config.toml
n_layer = 8
d_model = 128
n_head = 2
head_dim = 64
norm = "layernorm"
norm_place = "pre"
qk_norm = false
init_std_o = 0.0
optimizer = "soap_variant"
steps = 4410
Each number is 128 + 24 x the weight over its row's rms, rounded and kept within 0 to 255. Layers, rows and columns count from 0. Numbers have three digits each. The size before them is the row's rms in percent of the matrix's.

# layer 5 MLP up, 448x128, rms 0.126, rows 224-330, columns 64-127
100:156089142123129110164135120128163116139136179148104103099178114097109092137131118073095127134116142098091160142110111127103146161153176130167145170092137198103148196147114119133132130135132148
101:141132122114121106104168129136127106126147152145102147091137140112108086138122154103099153079115167122134087119092092146140127147146131169147173106096124084113173110155137118184128114080167106
100:198121139103108169101119086110137141134114120135151114139155147133133135106086106143103115150109098164122150146107113116144142100121116148118087118166162138158103138082153117121084101092142138
081:081125100150085105092126098161165099115144151172121169144179139152137111129115114142102141142138136126130171109132128142145091120159149129126132157142125120128118129138121140157108096171136156
105:118100147147117100113115122168126146140158111153130140105165143160125109170154126135161135185111109113160139150121134107128081138103169133088130128140163103151127176080110108144151119139089142
101:119130126125108114069106197151116101129125111163142142122150100131131163109135127117123095131117098131118146099124071153088142142102145138100109102104108133124150100092101115125148153148122155
094:103158148051152170083115151076132118101123086171095148137154158143090091104103155124102117135123103148168141109153158116104100140142107150169117122045112117092124131141121135134119137099094091
100:129134090145151136101109159171137109124183149152106132137128110092123113157125134114115084158134123119127119140120148097100134129101118145127130090133148099152110136098096148131104148125129127
106:166102160119093129108114144149111111107100141122144103119174124096132159145147152117076133121114126151152158187151122114117145144099080132123131099148160148165103158134170114124107127124142093
095:091135180139124139151173148130122142089143109152098152143119111081133120127121158133111166130138117097143107121124155124145183118107124127097178098140121160124143132132130124111128112101086143
099:110102109086089124157137112095110108150158141103112111127109184126169160140156153140172110154135130115178141138127143121118108139105148140125157120168123107130113158141112118185152146122102142
101:116149104171112124122094138177127120098099109118114108147109132166116140091153156122128086123140115124077109143165131117102089087127117103169111135099112170111086158109142123175129163138147147
098:130123104112124112129158171137141119183152130119110100152128134121135152106150068116128158102189120138082146172113107126067132102140123074123137130067140144172145173148117131148129110144107114
106:171087133106140137132118120152121138085110123144132143087066148092135129119107130099142143138158116126133099146110097112141135120124115109138095149143118161179123197125156136133130105114135142
102:091102085129154148129142119137137123108116101160128113122153099154103120106153116072108107168098145153160114134084148110136143172088165094105105147135084087142125129133182134130156144116131109
086:109147127134123098134086091126161101106088114115123172163115063127131074109106123135105109102110111108122102104130109149145132088155111122104084140144101142124119124159103145145083105148097133
101:125091161106124119142117112115140110154129132143140111132128087144086202143082082122158157127147144115153116138126110135149145101104151115129154154112112154092143151134135099128076119140082121
085:127140189117123124117111151107154148100145168111125094125136125136118131110100152138127149114142104167134086120122142158072099138177120156107177120124162119123081136114120138151112138095100138
103:107160135145115114153107110141106148100168114154139101132063117115149157134126134158156103153139144124129100153113197107141090179135107152132151135152147156143127136120100114109100143135124125
103:172127136139123138125071148094111126137098127145133134141136123170069142155121164121136140154129105151120095140104075121138161080151141108104155158133081172149139112092122166145117123108141164
107:129146119122141135156057155120106142089138129112109172158142121135132149105131130109146129180169151131166117132144124115091121131126097124133116136180114139090108121069146129137082145111178074
096:127158121132085121124121127070127132085135132130132124083096109150107143094117175127151114180147166148164125125112124137146118139104068140094131155126155109098128135128179051110109104116173134
094:097135124157122124113116143113136133159115144123101138127174135126110135102150136084119107155107151169122168155115096063103130154158092149149089110127124127173102102104141126135133119106113161
109:097108129148148144097107120138132128065086144151130120091143108145141122123152125144100166118105113139111129145139139111141164090141142159160126132210112118106145109119141149089107128126118123
092:091109137087122164143094126133137097150086162112107113156128129124145198191132130132136134156095118134065088157094144134129129121128126127088119143137179117194135128116155156142106144125150140
109:127122127100138132130129107104136148155114141131104112133115141120109187131110191135127147152092148175137112109100111135197114133128115132113089122105115139076158134114126160096149135157082198
110:142142113101095127139083166124090129122128129134119124112117107140097079113121120097092136191131174118152139117136102147164145134111133170072148114129086101131161157132143136133113139122143112
106:075120118128110131144117146143100110131174106175185148160111092114119083127148110146106104131141127136102111122128102147161114064146130148130113096111117113113110116124112112123121130132110161
080:077155140141085144081171131145128127102115136125170071103119121108139095109130110092124108107119106116133107105133105169110180106137106117136070104141117148151100118173089085146099085134123132
100:135127081122157140128140166076132136109103160124119147102112134126158166140115113096096121143140119130104100131166144133131151118095113152132117115114100125087133161150113139205109183085126117
103:132110128102137125140099106157145157100151138131121132116120129164103186139162108094114134152162115155139159135141102111137130144125101146109135139105139140116154143130123105115118125149123112
114:090142103128082124175129151118098091096163162096097127126111128153119154135120117120162139109169138115136149142125125142110125131106135105112146105129118126146106124144122129164127080123147136
094:106121139097122151107141120135094157102117162143109107135128174137145131115190158139071112105159169137138115116138110105163104131121090129133121180102121157128128172141115104140136145136152149
100:147099167148120104112091147118114112119117126111121141117089132103156155138182133188112113125097160123147153136085134097108111127111116128126118124128119151150157190113174102091121130128133110
101:107117114120135141128146117098147110154101161114120140150088149141123159110139151130120130116136140116154142086108095103115120176178145149073158089122085112183138119182098114129112100135140152
097:094106147123112081109149172105157134126146165158159111138080120135129137138113126084144128129157136157101161095152152169158120114083100145133176189129131144128122129120155126100139114146099097
090:092149115086124104131146137148162138102157160112108109137121154117084114103155139143132105125165158137130124144147109116122158181105103122089115115145086096138138153138127123169072096106115122
105:106110108136143138137135119097160128081066105117118163175090134110102109079126132177107124123128079144112130129122129132099128113128141126106104106083162158139126066110105143181126127176057125
093:074160102122125115164159145111128121157117122183108126139118133144141126137158128175071145135118108098139126163163095147112127116172124113079166114128128114130077150144062150150141148078134132
087:107126159158139129157130156128116151151161121103120125139097110137171148095150120112139133151145160108124120130113066114116129142104125138094145092144117127139146155114133114147101157092158131
095:147120136146180126129117152146162086119113080109139095155090149119114160127174091113110121126123099124139072121094143115094136140152148116140112131140100134137112139155112133127145087116079111
101:121111135109176099124119125126162116124122140102090172128148113105113098157119106086097126158117141117092109123125112099107119158129136146121105116116139107174139145107137140153129143149141144
099:125144106081126138124149148098113147122126176152140115154121153128116139154083154122154148141143092135098153143115114104102134111132155139116088182100104149129142176130103096133124086146111109
089:124147142137119139116147139077111105135147141121174158145113181125118134132149128113103101130074113131127151142121134145111112141114125142145081124127118160110103159121086175152141103152127116
096:101111179112159156138132146129148128150154119098144117121164063118141115154173119089110124108144135132099121108121140106109113161104134136135154124125141161114133157137104088141108113121120116
095:119163102133102122145158106128117148134103140160083165105158114161143156076127117096171124103124130106141159140141133103163154132134136123137106137146107118100116181119185117152148135152081126
110:079089143149142156125157133114129137116119145130105166143177090132144111133174152107073114113118140159142141104136103126133124126124128138120116114158176128105125127145102123154153136092122114
093:119136140109111078143152146126109155134156080086111138122115079149170131111133162114108085157147103164127102168158119157130147117088139164140148129135143086126156124116135110135119127163117119
097:085120147109115130108150090133143179122124104165102126131149109133107131138137114099146128115072113166120113148129166145162108156110097133144108162105160106093086173175136127142146105140100148
109:174129116108123128141129156114117094105093121103139139099088121103152123114111121122089122168115134137129170115132124105121141135096131145135119159146170163120111148142141119127097093113114128
102:123061141147177157126136149161179117083128098152098150165135142097093105115105156120117125136111119149156113168124139121096136160101075175108145121110105095118159167121122101101157128110119152
097:097126090115116079129117141090137171123099140178171117133118102152108178121143127148100106098105104135166148149166108119140131101132096112115124100112126155154116123160133141111093137088134165
099:121108143139088125133124138134160154105137131167130141123150095112099148115118106113152092145167126116109110125137114139152080153139160098132167138150123117129112104101135079141103107144140154
096:131108082109175120106133139153164121100101114133097125131166092106091121141142114127121130127141099127099138140132116148139140129119135127151168135135118132156171116107151133125147126109117169
106:175107104078122096161109115128121089121181164115114153050103116100088139144133132098141116149127130149115139116128140156151120136109163128134117140126131164113136114080092137135171152138140149
096:159137137113127063131091131139084109155119105115149111111094150155092160175173149115112154123137098126117105094145143142135172138095138153100148160091142132122148144154160108148105136114138085
104:149124161104153150112132130125145181112136144146134120170166124103129109125155129118101123148145124152102090120159123132113117137140113134108140132091099178154068109149129132066104108113121102
131:089168121125109143117105135100119122116123146105123090169095121129159155141154151074136124163152113106130131135126109110148120150132112150129136114097164133154132124146139118153126086133124115
087:090126127134123110131118108157091119140172114095148083132130121138145132163134105202086108118120085089152116117143161135153125125096108124068116102148120115121120164154136120133125133105103129
112:128127114095087120118106109162102137147137124103084134127167148126122131134119112127155130122152116152133103157127095111122105089117151134108101114161115108152103160141116113120181104179089124
099:131111128139140156148153096185129111135157134126124083113090136161134124155134107117133131135094150138097151099144144115134153113135137143125162163093182127145119130134141094136116137121101148
106:114117112149082124126080146179111161139087150098169144128129166175130123190127104082148112118106101143105125125115096101082141158086125114142121145118130117184103140108118151141111104093130121
096:088174130126118118163091153119134164141106148127183128131138118166161147129139146117119109141122094101109095113156138109130145127109108183124096130125129114164158117124071132086087125100107105
112:101165125144129137147117133115115107124143126104119142111078097113150133142163170122133128106080099141134091145143186150154136126159110133116147095143136088127123106100132104125124105108106156
109:100094097089152148135114173089131135138118118126137128129161147150112110154144123120094141113129099114176069117184133139130110110166120128153120146176090106119148100128153119147131110108083126
093:169135139098178079151079159140107148143105172124106067110133155101132081123151109178141090109105109159152143113145132101142183122142168126113117124105117107102136125160116137132141120130149152
100:128079138128155117164103160081087125136174132129107132157138128121098157138127163142107154104113113153131136133120113159128120141112141120140113128121188126102128138091200116115104125119115084
102:129116076119118140082129107070082106117099149153096119153074105154130118143108147130120107135165166126121150136135137118126089146104154126128109165090118102172092133108106126120108153129158141
103:093147129083120140172086126105148101097126167102141137073114108109152173102107128097103136102100087137145130150132107094137129122098131132145148160106101131110140155120127154140091149121130147
087:136094117119109146127163082144141144148174074148097110125107126169169133110147156108098112158114132154120121080109148126144125156172083138117135151135116094163143118170164135131162121115121158
097:114162132135160167110138148165126129152148197169152111116140140116086126163129151126138100078153147160095131151109133098164102169157141152129129104103128134166096123095143112141127087148125144
101:124096133121095149144102114113099104127143134145139118110152089152135117153083147122135118108151137097172120143131100085143131126114080148136149127111122125105123162087155079180108140119139153
107:146127149118135096104127129109110122163144162138094166128141131104102136125121115123161166114110117166124103151116116137167089114101113127164118113115099122121183105117128108143124122150101128
093:111175095079146149119079128154137134161158144127101104150138163109142179136131070101137149112167124126074133125158147134104129139128175126145174126129104115126104113117138121099147129137121096
104:073096117126110127173152136108148084133120094113131166127153150101134148116116153107118161148149133127134102166172154125139148119108148166108114156132130087110153151117116123128083130143103176
105:103153117150119127105148079106125092164128133158125172116117117137134123144096124100124134137120099128130148126168119137117179120109118144123151130102109103097126164104179092147125124137124092
097:131135161155122093157112109135147119098099146144120115082122100140114110127094098100135128144084129131110105117134094104107143099091120154148122117106111126149167128144115129162144121110148135
095:063101109154152147112097155116126133104078144142124108109146091103093109135128135122106150121121121146133098155145062109111106129164159154135151183093112154137092168099119104122146141140126125
108:147162128153123112108133086098109101122094156133107144131142107133130077208149146152165131109134122118129111133144141126112154112127189130144161112108077139148145105107127132119122113178090150
091:122128143121098159121110131103097113119164172174152160143119100108132088144104091113158124143127110130162119114114148150141128127140084108078098111145109115099126147102071140136108117148144098
090:145120120165170154158088112135159120142110150107138136135093111161088113101117160117124119128103100148100106159101151123190111143146093098118143148098156140096120138105139143133105106161125090
100:113144150128149099161135142121138170140114148167121105131173095139119137091132132128102128105104100151104129149110139124108170143147160129097081139098134128155106116086094143135149122166124128
097:085124101171137114122117165121083154136109183143132133146162102139134155121098110141131127148121112132151111132091104080137091150099151186138162124104128175144151174146130118146138103154125091
109:123135089168132162128128105120139137056110143153115119101121138154119127120165150103153154107126132153179077136093111126110116171162168142124134126119139134125120088162114077129087105166170151
095:141128169119142076119137126146129094150115123147113152131125141127099109133115077161123057104136122110084110160119156137126168126127127117126116118128114158110106139137150117095092133107142162
099:099107117116094133149100098094113169093079123124133108095114148126126083168152127124104144102111136141105108090149147153119126105121130131151115132111116085145084102119100161133155174145130141
103:115150125114149126097126123123124144123178129154142097089109148133132156119141129096091127121129147133134098097160170184100155171115114163156151114141116105160158133125136140132153158119142144
094:146106108173140123132093119104139148120123119143147068104130138156114111138126135164092078126167077114142132100088165126134135151154127133132152139122152119108135091120159060132145157120167163
110:109145118154134101147135155132113141096112126173116102093068089127127144107120078140144109169102130124149130146155124129116135112122154099142107101105114096153130135131144124085131118166136131
100:090146113140125089103116107155139117145129098138123127108117120099118152091087147103117184175158141138093154135154174144112116130112151128116160118123174155121104191157116104134172120135124101
099:117131092156109149128108115158096101142156121133144109136122117180172117138106164186131149153157115086144105143149145133121106125107141097158147079188104119092148144096140131177120131117136132
089:132139136138109096165118098148106124146126148152122106118166140124135169117110117116115114135117086108094175114178148141159159126090117162116119097127128163121095174159143112118098110164135117
097:126115099103119117107118123123134135129159134140120123143103119172174132115135162099161101098085095170126172130165171108105119173131092117131141067123139152133133126123160107139113120131131162
096:161150157152150124169097180154129140155120084149123110155109150121108121145129115114126157108161083125186115145146091115135098155137121155104146118094152149131116092114135089106104148139154124
088:082118145134114095138151101117097095149159146121097072137144164119077128122156135127133113095116126124128164156131135127125139106098124133151126140162182092111098091169119143100098157073123090
114:084110114173150117100114146126115081104129079148138111084137135136142090146153102121101157139115155144152130132142100138117155115117105162168137111133103070133113135070157169151137126108098111
108:089172147130120144136119112112152151116121132127124140117159103174156101121098102086119122159118151129119142119118086081102153134183160171139106170153143099164112153103171150116124129113158092
091:108045123118141075123110146103116115117101144124127120111112132125148141126119124128134145069151119185116113137137128147121166142096114113095145111122106123132151152114146130112104096139132123
079:153106181124127121147093110130077104115120097096113109116109143144129114108099140110145133093109146129099123104108129124071104097115120120125155146106131072096079124138092097117107135164136125
109:173137098121108143169157140135128105108157097173143102092145085084107072148139147118121151129110156145133126158118145144138110103155148168102139169137100117110149137194124140115130103124121142
099:141126090125143143133125117103119130118122111157078088131097135112095148124158126158111112125132158167121135125157127165145109182154140154155124143124154128123110110128175155096143183159144140
099:134086067132112080108106115098129111114150165132145149085138142089140153119171131095164152128122095139103130122122140113115165122138104114135121119126119105133113136125148158177142135105161148
098:139116157113137082141155132114139109129141144137145095136128152078152147153119115137102124117104078152095130139148152130123101151141109077152098131124107128088124126088138130087095124115132111
098:134121125116177132066102137158099097148125105160100140145152146162125151126157124108171141128111139136100128141142087105121097153169106129124102125126165128150150134102141153173136101119122144
097:159154095144154159172121110116141147107134131144114120124117145129120135077094104127136130127144099156135180170096092078094118127080168112076138162135183149097104119143107117143095129109129126
104:127142128130125142163117165145099131122127107135120116131150109091091134115131095093102118144098110121127163086127169159094079146143121121108156103148156084139139160129115148101128146124103063
111:150103134069081115069099164122106157157142095140075130100067106146114109123103149129138119127144121122114124134106156107117125110153142120112126121096139100163069149173134075114117114151128087
# layer 5 MLP down (transposed), 448x128, rms 0.121, rows 224-330, columns 64-127
104:123177115106149136137113151137106095137111089125135124168179147151100088141141130145118144130132072133144115138115180151120141141112163139133110091168116123143112122109128143123182130141140106
101:099164112132181122154121114125142119094081131146080123084129160135161116125115147136148160110158129069154148118125142122136130141155110103147146141164168120147170134141119159107092081122135092
109:079097098119124133105077108132136087121132145112143122116160081154092105138110156110121181134123176133116086121157149135130123113144114147121112133121136101180114141086115157110137119120110162
077:133115126113160115110116147159155145140140128174125148083109150149134150111160148116120104060121165110121166120106110121123132099120158111166127136157117108117108094122147087105134124125168153
097:092145127162135112120091089150077138105116154126127116091147137184139140093106175129132111142127131134154135101074166123137130145126148108160129123127119090113140099070084150124139146122133148
093:096133133111157167096174154164116103174111163126104107151163091115148152112112126142155141110115150152125145145118135114100164142115109139116162170088127172124142155139083085141073143142116123
095:119128152082160145136118074163144111136088164086093139100128086114082116143146147152082113126119141136106133128080079128140114100125106123159128157110092090153124120138124153143162103139160113
099:172153118124148118167098141134155092132133138105152137128134141083138104110109105116150137145158121105093123100083107116104102142113094103142139159133082171079151128107123161148137124160103112
105:133101102086138138089140100156108149150095133137121089117140126119136107064124153091153137164098180148146143133105076149085128143136149122133112137149116155109118138119121134082152112135128084
104:153159146123118148151149126106129154149144109089124113174114158101093130163093155113145103129151076118147116150106131171136151146150133125116092131128148155165156149116139098080169109147140068
099:106123100122119140120141116161139120143131122119159151118071124138109098108141104153083100136124160106111170151077104128135128159122116173140138087109117087126148104165104126136111177157140149
098:080118107126131113146145142136131113197166138154121096113113112149139133111094113120154149130158156162130121116129085112147110130119158139158133117079163130147094100145122121126167145180142108
100:132179141122137115136129141112072130093116111095121136152138142087133138176155091133142170123145151078144123116099126135156135128123155191147114122114141142118133138129174107129151135129094128
118:192156133105108147111134159173133077116119114132125104143096122132118131101135152131110130108099168096142136142125124156085108114119157137130145095156131120170132113077104134092141114142128128
099:121107156108143152095126099123154125130128200076111106127146150136120168105113140126212115122122093122136167146101133107114145109138094142092142124131156102118121146130114087134110119110109153
086:110113135136091109095099122134150112130097118107144143133100119134121082164115094129136165115065115130129157153118162127100112120073158138101106150141137127109152091153119133128135134104182168
113:161134122146126140058126148102107115099137154124099129154096161115156105110128081114078089140098151107125124114126139102083103129115153119139121106095109102139175079143168131159142131095112136
085:101141132140111174155129151116087085147079104121143150142120124105146133110117118110130121136107126118133166121123111095109090121106134087180093140109130104085072192175118103146141132132165131
101:130140135141165156112148153121132155146062101102136153142117126147151145113155129127083109126108125146158149116103158136134129115120168145115146155111152125111121162107093174083133124127086138
102:112140137123136117151136147139140097159133115110138108103125157143162158150142136150176144117148124139159099112149118175123149147144117090094114128161076128110089144136042122123148120140145181
106:156140106117112175080103146124138115130119113085186152130150113143147140122128115153140111131128176128132137095130146136097122105149103122125125153058151117139194137107135100113153127135128130
096:144146171145148139116139127081129127143094131112112164145123128077140104144117150103150124154107103125069123151155141124121090142078064095100123123147142132112114162163138119109132154074113137
086:137108145133143186116104136129130145176097148134147118107177144140138200151135155115126155118161101127142151159151172118127157159121145126127119086134143107126148169104165124112149081160170152
103:116136136093097117161118130116118102179140152102179116162118135095149110168106098144124113193139104090140127087154115148141129172116103150143159124148104134089122125125123139120123133106141100
085:150131089127160103112137111183123198136110134130144117113134097090110151152111114096105136133133148140129145156163138102140089145141124142164104118118099095125110111134141109148140164170139123
099:107116154171148141110160110175137165108132150133116122101151118113146156134135147150134088170177127139135125140175154129126113123146090116129143141153135125130140175115144152138123123120155098
118:086125122165092119113105137112130135173144090152161120155133086132159096139133117156141070116118169139143152149128119127087118121128131106164119105125126124082114139093151100127125157175106102
106:164106106117108130132115112151123130148119178115117112153129113165102154088123159159145111106144127111181103094114168103147155155152124137081157154128108137150100141161135140119138116179129116
083:147110086088144120174143096160110089100126143086123142139140136101093144136097135101119119129116135125111129117107118126150123113133102109130105131156142107151102114140120114132164142130122109
106:111088156136114150146133124159131124133145094136132089153119103124083099090137148140106119140147109185105128084184129125128159090146119069128102147128118137138116157117154149097130139134065127
090:150143117137116158105146129148100153133122134202100099115144153123121154123143137133156095131147083092140143105158141144111129099108115156172127121108136034118131123137127120143145115091136149
100:129096103104142093159131100106110108118151127128150089130120133134168137147136114117110122137079136118157168114149129155088111129130140149117134193089097116115109116187140140135167120136124149
097:110127156128147104122191111132138104152150132115151171113121173099093137119112097150167129124145123077097061156146112084133139121153134133110125127136122184138162131112114133144127150132179122
108:125121118126132150142101126151104121101082112115147151169095162122139131126077127119120110144091131149135127119153123100152135150127115152101099086123108134176103144123135097129165151083130118
105:175088094119117097145125116112152164147164162122104169129092122131115116122117154136142080168117075108109114108128102117155121149144137104108099132158149160157119112154166086156127084123156152
100:106125110102126137136098125112181149163122145138142132119107151122092123075140129167135162125142132120100140127110142157144141135103090151176161156118113059145106131127093134135151134122131138
099:148097092142104097103155119147106137114084141111138135086146127102094140154102128119120123109092115139106118140165144114102147128095099125126127131142131121153092117144145126128172147126186113
106:105136079154133131142110099105160106143145149119071150106202131133124114118110116132104135144137154122166139149120102093131109120145117134123102165102144161088107130107083148090134121090162136
104:167130110124116119131146151089121154107090136105172134111158112102095158168142098153111111145127145107132105114148111159128175190155143146150137123115131127181138078097136110156144139125099145
100:154141129116152150152108142064080117123085048105132119126151143158128128130130085163160151126149147097139132116125078120139137140168148118169126148150127130094158110120120119113155086146145143
083:144132092074161108117120124121106106179124149136105163158107125093158126131142146102139128129133129151102150129146108152147133140105060107137150150177124093092125128145149127145161124105138146
108:091111105131120125118108110099108156117094118179181099106137117148123161152132131103094182126098123143116128119168145160132160127093124147138106097153115107136113174125131100108130130133122092
102:156144106164121141124082115164130132148120128127138102101121117082114115147153114162092133158103177074152163113137102141138129149125135091109153134163094130105102097139153166153123104110124129
079:162144131130126138162132143102083101124120124151121156043065098084126143101133148088155100099135138135144119101136114136148098114154107094143115162123141140143126146143116118121111147125099152
076:150160123129116099126160124146107120105131107136080127082116133134167133142121155120150108117095109117105187139122107130128108127130118134133141084110104145121107143189131140143133131106150173
093:135141095143139127130069116127148169114109109086122122125138123141106183150087103123122110118089169158149159097095096148104136125133104115136154147067113145130143123126105121133099159152167166
107:157152152135136090106150126130144121117108110106118110165117073125114118124129143146130129184077143117168147095170108122084136142064119206132138177157134106114113126128111131101155129119099160
088:137111123138180147136092103147121130144133160147107107111105153147179131110136118136096162113134129161101123150145174129115111134116129093127093129104091118117112163110114131097110112090159122
099:112130109087195113140074121186115173130106093142159124135154103138103125157157114119144148170115125122113119121136163158108094138119106096096129157137147101130136140143168113132122080105084136
103:159098133158168112118102141093092127120152098144136133160133128163125162140060128110117077161092126161147182150094115134138118084130112105160131118140093118143117118117155140089125129128121153
103:136153069104116158129110109138134125150074099119101124146132145113113110137107132118117116102104110134150198134111158106105141170127089140141104124117109142063113124139107130126131112143111097
104:139075098130148138108111122134120175130096144161127125143140148167166120113183124143157122102134119130159151104141151115105141090088142102119110116097153106131122178132114172157092146134062126
103:092095114140116084143127098133143152126130174107103093149071139078138134179121111110099150144128123164108077140162151121123136152146063127113127120105098108100103125141120126099148105162142128
093:115160129118089162117127120119156143142071148147176129094158103106089112088130095113138122121119156103139170126128151142120122154140058147131134161106130153136121126143138142126106087141128136
107:115119178115103138132162139124114112134086162124139145152161143157093152133113091159136149074138133137125103125111125119098143147134141112160083095134138145150129155107133089166120124101135103
113:129098082092179099113150127105112152183109151099110154100086150100141154147181121135134130144135126119134147142147095143135137143105134136116091157151124134063161130122172125104109130145117073
104:154086125109109125092105122124127155154179118138126117146148114147131175076157109121170137118139125141130102083091116140130114098141137099155136114124138088118128184098103144132148151136116123
111:128150103126119118133120166105167144122127160086135119123152137100171153126121112087088089184119107115132100160113145123141144126147074137104146170104109150132121159108151098120137085133104118
076:119131118095123128156114160125105138117093141111132158143122144146131141137121144126143138115112139144085090157138082162094144120158144105174118153141133157149086143123178140120128089157130135
100:080100116108124117142137123139115167116130106100114101181152174106160162149136117142114116137106103186139099150128150094156093126130114110134122105128104133132105072110146132146132121140146147
097:086121162153161147143150125129124130097108103141141158100120143132124166082144164155138101123190130122145160137086133124149121124129094099110098127124104156113137105102103124184137140148135147
108:094176087125122114169081119114175146125132101086140124149125151110138125174086168109120144137169138113126096132158146152111134149157133083126142146071115145116102107127140091172116144126126098
097:127170134128104165101107068145110111105115089132146092127119161166105117119135139100121080138122113136166113131115154113146076138082157135142141138134127105136085124152097086125143117131132113
095:150140144139099152125122139114124147121134123145176099141148072136152130105130096136147090140131120156151146096158144107118149156135114108106103114145137129092125187142098101098126124142167141
103:121161128130101110176166092168124144102162115140075137122145092122094155132141120135167127102120106119095127132084089108102123192126107144119100144085130120127091154150161124145115104139102140
091:112089143145126105094122100108135105147153169105116111146126090146155159165128161099111107117122191116163130142156125149100100092114146122141132142123129097171114166106130156153132149128112117
101:083128115103104117156125145157155164143136189108099110123135100108161130083120142111126105078125162124089066112143143156134124107159132155144137122116094150097145170168149136133108113158116123
110:147103134127170138174116126130097160078159103122138129074164130134121157145142111151148110089167085099149114090138124132140143120125129134153084137137102129120135135129120093168117116150156143
095:177117158127111126085150100126129136132184156134132119146139148139120185086166126094175147142116134145129183126096125151113134125104119151143134154150158082104134123116109157098136157125141139
089:152138131124177162151123148129118155103129167120149141086136174072146131138121128097134121121139117161167138108110134081138086127109137163119069127119160106147117126149118163137165139093123116
096:129154107124154121159113123144137148125130089114097130164108122108096137151053101146114138124088136120148165128096094131151175101110107122124150150141153094107105130181112108132163109124152120
101:140148101132136151099121100108080147117133133135143117146141128187116113141172088134113083126099093119131153075131101139141116140130111170135108145104169160069109112164082160117141142175136119
107:170130100105133146134157147125147117120153173160133124116078132111121116103114153071120139151131117111132122108107143109154124126099108097148125121124152119177117071147137117098128145156091139
096:117107131151106120112147078131181134101100128116178117108121153118154079145149122128147127127154088149128147114124143144093111170112141127115153151116143108174099128128124107134155146123125171
111:085151082131141099114128130113112127143124117109075110131114123146125096093136161081142129114129087100152132107097107128110119097096062108076108108132134112165119182155103154144200110115130115
114:143123132142145111098132125143135121142173114119108127133107147136088166130117084123143154129153080139094172127154159175152126114111094135111127164121103123098092120121147121121133093126161113
095:112127124119138108120143156100146124163130104146163105139112130075141141108169186129149135150165097145136143105163106131131115126125151084099147096117167104158110074129132169123096131113119113
104:125108132117155144104169124105146141120110131116115108123149143098117084128180118133176140092108125096124134116130157129121121086108154127117114190137134105132144111115126081175147142162101152
107:118091157121105093076162139113139150086113146138143103108145155125129107105141143103166157120154113079134139155144104107100139122112167094145131191155119147135145132138098112141136150055106109
096:166092123143137125097129142137135167164136125093115121157147131169116165131125167125149193135150120138174137148082136118108178102152136124118117174087114158090130087108100147168125137132162128
096:096169123121183164127147144146144126106131124156066142121116130109168169109104106135143098112146150129140110152116121109121103142147096102160101124130142099115122122136136120139144176120165124
097:146175164120092110119090113160113121104134141137114139126087150139106124109101129121148121141140118100102114152098110135121147140116107126149074113137101171114110137081168119089141106146153178
092:124125141159137093085126138094147120159123124129152138128143102108099116110157116117136133147130126157130096110103091148119127122133137109158093114083118126125146117126119082111097131136123118
109:103120130153153117139130073172112119105141167125105132150135143139105151087110127096153154115123133139088092137113123113137074112144107126177114108117122116141123127100136126145109155118098149
100:098189110148171132089142132130146144153158165157137094124112097116098097172116197125120139185154117113153075123140106153127086096116118115111145129103113109131152128150109127151086115118120163
108:156170075135097086147138082155143119145174108129121086139118141115115126136100136114074081139098125105110115115102122134157159099128134183104116123120107154157103117126132150089168159122139161
105:136125109108136144116110115072083110138089112132112129149163114142131094121096089134150104145110125097150129087128127097138138069111090092111135121129099085113154124159176131111119080146139145
095:124116157137120158107107123112110088115090129149108172096131112123135142140142161105125141142113125140175123132102123164128119082128140156173102143097138141116163160176121170130169143081118120
111:113106125113124092183125133121139145112097131183103147118098105147128145160117144080105134090095133123111130114144172141106166188122137179112102110113143098091105103141125124142119140122126144
099:127124108146117126099105139131112139159134125144118106087143144137155118153088151137126155159100089092155139134179095131111126141190101165125169131144186130085075109136156145151094107107126110
097:136078151118131120098133127099134164118128097125076163133091124134135088163132148176091139148122131111148130112121131127164065153132102132151112089131124102105130104117149117108164131124092162
092:142125123128130189100138158129151159140125124092124128106094115099155110075110124128124166148117168103130113118152119116122116120169162102152129122115156101095168151129111083116130137137132135
093:153140128122111127111089103183089166185115066164135092170145141142135140140113114110179130116099096110138162137131135111127152119102121111128114099108164109159096136113111124113086128100134150
093:121077101096110126136105125135137133162095130102171136147140144110114098164166180129193117131135147073133115145144158147102168144129140123128125153134093120101140122124094170150124149094174135
095:193123122117124167098122172135130121143184112112118130168099122134182153122107115146136142142140160160129127138116100119151164101068157142102116134106113153137132138134095153133148130154137123
123:134113117099109107140180132097108099115117131150144088187101152136148183114169108086123127156119112110122121105163145179134130137152070110166143104144135109161158134121154094142137155106098107
094:144145089123115146122155149117167100144152147116105151096105094173141099137088130134147117114136115125115153121162118118128163072091157115098172127093142157151139095144144155106104145111153112
109:150106157089164120138136132133129116111142141073150109149138141156110149155179131173123142123146112101133125101119165121112139127095152106136119156116159154150158157191071134122141120115131119
076:116151112108104059113144125161132111113168108102113129156153140154116120128150130119123134144151127158142106125080129115139140120122153114133134085145061162108147138122117124133093092102093089
098:129159116147146106133129112176174143100100111117102101123164124132106159123132145126170149115138098150116126159102142156097120110105057100143093118143141129168099143140125126131116094136118177
096:098114131183180170103138152100150131168129150142089148130145096099113098093122112116134144161140118157148170104152151121114130107155136157116147087109158160152125138124106120150099096103140174
111:163115102106147115163131130116143079136141127131111130137119123123138134109171107143142213086139143193111146111152124149145130112142145117128110141136136135089133121104137115103138101107120101
105:118142130104102155177128120140153067136153120171111096106150122107142071136092109120110081122110119084119114153104133141124129103119118078110141100100149092125129163137127169163118149138160124
091:075132100166176174127114113155121158124124139098099129095157143126089124103127120107077124135130101146141115127117113119120121110126116128133163089144106108133074119119146122097148087128103173
102:127115141088144142131122122164121101113087154140159134130156077108137154101132184112148125137117116098137145129165158144102147132121128132166132141133134136164128135156150111152114137137143119
103:108116156134160108092132149167122152120130156123132105077143128094116078117137164145111087133123137159113127134120124157153104131132102091088130108122116120124088091176119135141074111114151133
103:093082149167132144144160119119054134156134118102118129100124120143161159124164134120098127111108123166112124148099091096151131139114115145126144123159165107103133131135126120131184138131059157